Part of a small language model's weights.
Size: 11 layers, width 96, MLP 512 SwiGLU, vocabulary 2048.
Architecture: RMSNorm before each block, rotary positions.
Training: a variant of Muon for these matrices, 3437 steps.
Each number is 128 + 24 x the weight over the matrix's rms, rounded and kept within 0 to 255. Layers, rows and columns count from 0.

# layer 5 MLP down (transposed), 512x96, rms 0.0868, rows 407-428, columns 48-95
[[103 132 158 141 140 146 120 106 127 167 109 138 140  95 112 145 155 120 117 122 113 205 148 108 155 169 126 137 111 150 137 156 124 101 131 128 106 130 120 111 127 155 102 133  90 147 175 185]
 [ 99 127 116 107 148 180 134 122  76 167 121 181 116 106 129 119 126 123 142 129  92 176 122  87 129 155 117  92 139  56 114 158 120 146 131 138 117 142 137 128 122 116 142 118 156  98 126 154]
 [167 109 118 115 148 129 104 162 128 159  96  95 147 148 119 116 111 100  94 139 100 128 155 138 106 149 163 110 111 124 158 129 172  93  90 163 103 117 123 125 130 119 121  90 115 106 153 122]
 [169  99 108 138 133 112 179 159 130 136 106 132 159 111 134 138 117 144 157 153 154 107 145 114 146 124 103 122 122  86 108 151 138 141 108  72 139 124 133 125 153 156 143 138 131  67 142 172]
 [135 142 135 113 129 129 133 100 106 161 102 121 137 133 114 165  92 141 147 104 106 102 103 141 116 107 144 122 104 131 170 125 146 123 128 113 102 151 124 106 153  93 149 101 121 119 136 126]
 [ 92 156 135  79 156 132 100 138 141 103 119 147  58 136 175 149  81 112 165 135 160  91 107 131 143 133 117 161 132 138 114 154 144 112 145 144  82 178 130  84 109 137 159 131 142 110 185 101]
 [164 125 154 146 175 111 153 115 148 140 138 125 151 106 154 147 154 159 127 127 141 102 100 150  97 113 111 141 131 158 169 138 143 121 158 118 130 102 140 100  94 128  99 130 156 135 149 131]
 [104 131 137 110 122 149 107 114 110 130 124 123 125 138 163 114 115 150 151 133 117 156 156 178  96 132 148 142  99 120 162 116 136  92 121 177 125 137 114 132 120 168 115 117 161 110 130 154]
 [142 122 110  94  91 126 127  98 143 143 108 126 160 139 129 137 136 116 122 133 125 161 119 118 137 113 122  97 155 159 110 118 116 136 134 149 128 116 134 122 138 105 126 130 143 134 131 130]
 [116 134 125 154 101 123 125 134 103 159 125 140 146 107  86 145 125 155 133 149 119 132 198 133 147 152 139 159 140 153 107  74 180 127 117 145 145 127 119 119 111 124 136 120 157  95 130 117]
 [116 161 138 138 117 142 134 124 148  92 140 161 113 115 143 152 122 148  95 127 141 167  97  95 193 169 143 124 129 131 173 117 141 135  98 137 105 122 151 166 149 172  77 143 129 146 113 155]
 [127  87 122 140 126 164 108 131 122 139 101 109  91 158 127 116 179 160  67 133 105  90 119  89 164 119 115 124 124  80 137 144 108 140  98 105 153 131 114 137 127 126 106 101 116 136 143 162]
 [127 111 119 142 123 102 110 135 149 106 173 105 131 141 141 145  86 149 138 127 115 138 133 116 120  84 122 131 134 126 147  99 105 135 138 140  89 123 158 144 117 130 110 107 139 128 165 168]
 [170 157 135 152 135  93 138 126 169 111 125 123 122 100 104 147 135 126 104 150 148 148 127 128 143  88 120 116 113  94 169 142 156 108 120 115 130 104 170 140 144 116 130 117 147 131 114 138]
 [143 116 121 176 112 101 140 118 147 136 101  81 102  90 128 103 121 127 131 143 115 117 135 100  92 112  89 138 117 155 116 120 120 177 157 110 112 140 115 134 114 108 136 100 132 122  90 121]
 [ 98 173 105 183 124 138 122 170 121 161  84  94  85 120 142 153  52 135 136  69 131 180  76 102 132 105  79  98 132 104 147 117 130 106  90 146  96 127  84 102 141 116 115 132 172 138 166  95]
 [152 129 112 103 109 128 177  94 124 121 125 165 104 153 141 138  94 129 140 148 139 157  99 133 130 124 109 125 119  74 126 171 166 140 124 132 121 131  99 162  90 186 163 122 174 141 133 111]
 [112 116  84 113 114 142 116 146  87 118 147 131 171 108 122 100 112  88 119 140 148 115 139 106 130 108 130 151 130 181 123 105 152 160 126 125 123 149 115 125 142 145 131 142 149 123 169 154]
 [152 144 136 156 125 117 106 115 120 108 132 131 176 145 107 139 124 101  96 136 133 120 189 127 135 112 123 130 126 139 129 107 141 109 125 147 111 139 135 159 151 118 146 134 133  86 133 143]
 [139  95 138 118 120 113 167 141 122 108 137  92 118 144  95 143 125  74 127 145 103 110 118 116 125  80 159 113 126 113 136 118 114 118  97 116  85 101 140 128 138 122 160 133 140  85 104  89]
 [113 133 112 141 165  95 163 138  73 126 143 114 162 152  98 144 138  95 193  89 147 148 113 120 141  94 122 178 112 148 135 116 118 161  91 171 175 115 138 156 153 160 112 116 104 134 112  87]
 [ 84  97 150 135 133 144  94 110 123 148 121 117 122 123 153  99 141 130 168 127 101 110 126 149 113 121 110 128 152 173 111 132 156 115 113  96 153 122 136 123  91 161 160 102 163 149 117 111]]
# layer 5 MLP gate, 512x96, rms 0.0986, rows 408-428, columns 48-95
[[133 123 127 130 119 109 105 171 187 121  89 100 150 153  96 145 139 162  93 113 153 119 135 137 106 124  95  81  86 126 130 130  97 110 176 165 129 103 136 165 149 180  98 148 138 135 124 165]
 [142  95 108 121 151 102 129 109 131 120 126 129 174 142 108 162 110 169 152 133 107 155 129 137 144 115 132 148 116 117 137 106  87 100 106 123 126 105 110 136  98 148 117 110 148  97 126 159]
 [126 132 135 144 139 144 111 164 137 168 147 167 142  85 130 135 125 130 124 101 134 121 115  98 107  91 155 100 128 154 160 148 146  99 133 113 130 110  99 140 130 163 120  95  95  83 145 115]
 [126 141 146 162 161 107 105 112 128 135 132 132 125 136 118 112 156 153 139 112 144  82 149 141 147 110 119 101 100 134 129 115 133 110 127 164 166 126 142 140 139 153 108 111 121 140 121 142]
 [101 138 117 118 107 138 196 153 115 114 126 105 160 112 115 111 141 124 129 129 119 133 141 177 117 160 137 137 117 128 103 136 104 137 142 179 179 134 148 161 131 145 108 101 149 148  69 142]
 [ 91 117  94 112 120 104 121 148 108 149  94 133 149  98 135 151 144 129 172 146 106 129 137 140 121 124  85 111 129 145 152 116 140 126 130 192 133 139 125 124 147 118 128 134 115 110 161 124]
 [140 137 134 121 134 172  97 100 137 132 126 169 114 127 193 127 137  95  95 161 128 111 128 163 113 110 158 151  95 137  95 143 144 126 148 119 179 159 129  93 141 137 137 105 125 131 136  74]
 [108 112 142 179 107  97 119 117 129 123 123 134 151 123 107 106 114 126 130 129 181 127 160 120 129  94 152 126  96 123 135 140  88 122 131 117 130 100 156 105 125 119 129 130  88 139 109 132]
 [120 129 153 113 129  87  91 145 149 151 107 103 139 129 147 143 126 104 169 126  83 141 128 161 127 162 148 128 144 105 153 169 113 112 165  85 122 115 146  95 106 119  98 123 155 113 177 139]
 [152 124 125  91 146 138 149 127  79 101 169 127 123 149 134 139 128 141 115  97 184 139 104 127 128 152 148 118 139 154  69 137 149 152  97 166 155 152 161  80 138 130 119 147 141  81 107 150]
 [ 99 188 155 153 145 157 136 130 119 121 137 113 143 132  86 120 163 156  80 155 124  91 144 129  49  89 166 116 168  77 133 128 112 191 113 135 151 185 135  95 123 122  90 141 142 100 190 129]
 [129  80 143 163 157 104 120 117 147 133 144 137 109 110 107 175  74 102 119  85 130 156 134 112 129 124 168 133 126 160 115 119 135 119 119 134 118 107 124  93 128 101  85 127 135 120 141 173]
 [116 133 142 123 131  98 114 110 108 105 125 104 119 138 140 145 128 169 126  62 151 170  84 102 143 202 117 105 132 209  97 126 103 126 106 158 140 181 109 130  93  94 112 148 124  95  94 117]
 [ 78 141 183 147  80 194 176 139 106 113 108 123  67 143 135 171 130 207 140 123 131 126 135 118 151 140 137 140 114 150  95 105 138 146 145 125 114 127 109 142 106 127 162 108 102 123  80  97]
 [112 132 164  97 164 127 133 132 115 102 181 168 151 191 121 109 145 140 136 168 124 121 132 124 161 128 134 113 153 112 102 160  69 135 150  49 133 124 140  72  97 132 166 110 138 188 133 173]
 [150 126 153 120 101  72 121 133 115 150 131  87 130 165 134 138 166 146 150 176 116 170 133 125 133 140 142 168  80 100 108  79 169 130 103 110 167 168 148 121 148 142  69  83 171 110 128 143]
 [147 108 134 125 104 118  86 151 154 129 119 129 102 170 145 149 149 131 143 143 139 103 118 122 127 149 130 132 145 134 156 120 115 124 131 159 139 115 105 144 134 131 158 165 185 143 152 136]
 [157 112 103 105 165 124  98 113 135 119 148 126 165 148 148 124 113 137 140  81 103 103 153 141 115 134 113  85 113 109 134 121  66 143 178 127 125 140 208 114 144 196 167 114 112 121 165 121]
 [136 111 180 139 110 115 137 148 127 168 152 117 145 122 164 126 154 142 108 126 107 141 115 158 121  82 118 137 125 154 139 128 163 104  74 147 135 159 162 125 138  86  81 147 150 109 125 153]
 [105 129 121 102  79 121 152 119 115 163 158 168 105 146 118 150 131 155 135 146 168 100 108 116 158 158 156 105 211 155  97  96  96 109  79 135 132 151 102 121  68 106 164 135 110  92 150 117]
 [178 109 181 195 136 132 126 121 106 132 154 172  99 146 112 131 148 119 137  84 157 122 114 150 138 131 149  98 134 136 129 101 129  99 156 146  86 108 120 104 155 126 120 143 182 103 139 146]]
# layer 5 MLP up, 512x96, rms 0.0961, rows 408-428, columns 48-95
[[146 189 158 127 109 117 113  96  88 173 177 111 107 129 108 122 144 114 114  97  90 113 107 147 147  82 101 155 121 118 139 110 158 102 139 185 105 125 141 112 106 105 138 146 138 132 106 147]
 [135 115 120 105 130 112 105 135 125 136 157 136 119 174  90 104 158 142 169 135 141 123 115 155 144 146 154 169 138 119 128 116  77 132 155 154 137 154  99 124 140 161 143 115 146  92 123 137]
 [ 85 116 126 118 103 134 114 126 110 169 136 145 145 125  90 173 121 126  94  95 128 195 150 146 128 105 132 121 150 153 152 112 139 125 172 152  88 171 149 138 132 109  90 144  96 111 107 114]
 [129 123 129 126 108 154 126 126 108 117 132 140 137  94 165 125 123 125 120 142  93 154 139  88 122  80 132 163 155 125 124 144 104 134 120 123 116 115 109 138 124 115 141 144 139 108 126 127]
 [121 131 128 150 104 139 137 173 125 148 135 102 158 160 139  94 194 142  90 112 114 154 101 139 111 107 139 141 138 109 145 118 107 130 104 151 134 118 135 128 130 134 124 106  86 149 102 144]
 [137 129 104 125 100 139 114 140 115 119 123 152 135 100 159 141 117 130 119 149 112 144 205 127 161 124 116 119 118  80 120 128  90 119 102 147 115 149 142  98 150 147 121 137 155 124 106  79]
 [192  95 171 120 123 140 119 122  82 114 153  95 194 113 120 134 126 120 135 140  99 140 118 108 171 187  88 132 119 135  93 136 100 127 145 159 156 166 111 140 138 124 148 143 140 116  83 160]
 [108 100 132 147  94 142 141 139 123 132 132 134 123 109 128 112 119 122 115 123 148 105 162 117 133 114 152 138 110 169 145 140 112 115 139 142 103 108 132  98 127 110 142 122 131 119 108 168]
 [162 158 156 170 160 155  97 141 140 125  67 111 109 138 145 136  94 151 151 115 123 130  76 132 120 113 147 147 111 129 144 140 102 116  84 128 104 139  87 125 120 132 117 107 126 151 145 143]
 [150 119 132 108 130 128 114 105 140 126 111 135 134 126 138 115 123 109 136 116 122 105 132 145 107 129 150 191 123  91 117 164 117  91 138 111 189 125  96 135  99  65 158 143 145 152 113 104]
 [106 114 129 155 125 141 107 119 153 114 142 114 165 115 117 124 151 134  96 156  84 132  92  98 103 120 183  91 133  76 189 117  79 159 107 122 112 133 111 140 128 111 123 198 124 155 126 146]
 [112 103 161 128 143 103 156  93 103 109 130 127 138 141 139 119 112 106 104 172 121 130 151 156 146 158 164 144 135 146 105 115 120 113 128  92 127  97 134 130 128 101 142 117 108 113 141  85]
 [ 86 109 170 163  93 122 131 162 111  88 184 107 113 115 128 130 141 154 101 139 103 149 118 112 111 140 119 119 125 114  99 168 116 121 119 160 168 117 160 116 152 158 145 121 115  85 147 123]
 [ 84 181  94 135 143 137 133 113 147  93  85 150 132 177 137 161  95 126 139 178 106 120 148 141 142 110 123 144 119 153 136 136 135 108 121  81 140 143 135 152 157 103 132 144 143 112 191 139]
 [111 134  96 103  80 100 137 113 152 113 134 148 118  87 113 106  80  95  80 167 114 138  54 147 122 137  89 105 121  98 136 140 118 123  95 159 109 120 114 181 147 161  98 158  93 143 112 110]
 [155  98 148 190 151 101  93 112  89 156 173 101 111 156  92 166 128 128 126 136  82 128  90 115 101 138 154 115 138 118 135 137 127 142 130 137 153 148 128  62 109 123 166 160 122 114  82 128]
 [121 118 115 121 130 103 141 148  87 140 131 134 139 130 112 153 116 124 129 137 179  93 147 130 115  85 152 155  95 136 145 105 157 116 124 121 140 105  98 142 145 124 124 135 129 113 140 121]
 [133 150 136 155 170 126 104 151 113  98 136 158 122 137 121 109 125 132 173  87 111 127 101 135 132 112 116  99 132  84 149 161 142  73  85 118  78 118 118 126 131 162 128 127 126 125 174 151]
 [111 131 124 128 137 134 154 133 128 119 122 162 106 122 158 136 164 129 116 154 140 163 131 174 127 129 119 139 144 158 144 123 181 140 111 159 142 133 138 113 144 122  78 157 139 126 124 191]
 [119 120 144 146  94  89 133 176 101  92 183 113 121 101 160 144 117 135 124 135 155  96 183 148 159 130 127  82 128 145 141 133 139 108 131 162 165 168  85 170 171 124 142 105 124 147 115 103]
 [139  95 141 165 124 111 118 130  87 117 136  85 100 131 158 163  91 125 163 120 122 133 153 134 107 144 136 121 152 119 127 150 169  95 111 135 126 116 173 152 122 149 118 175 170 130 132 117]]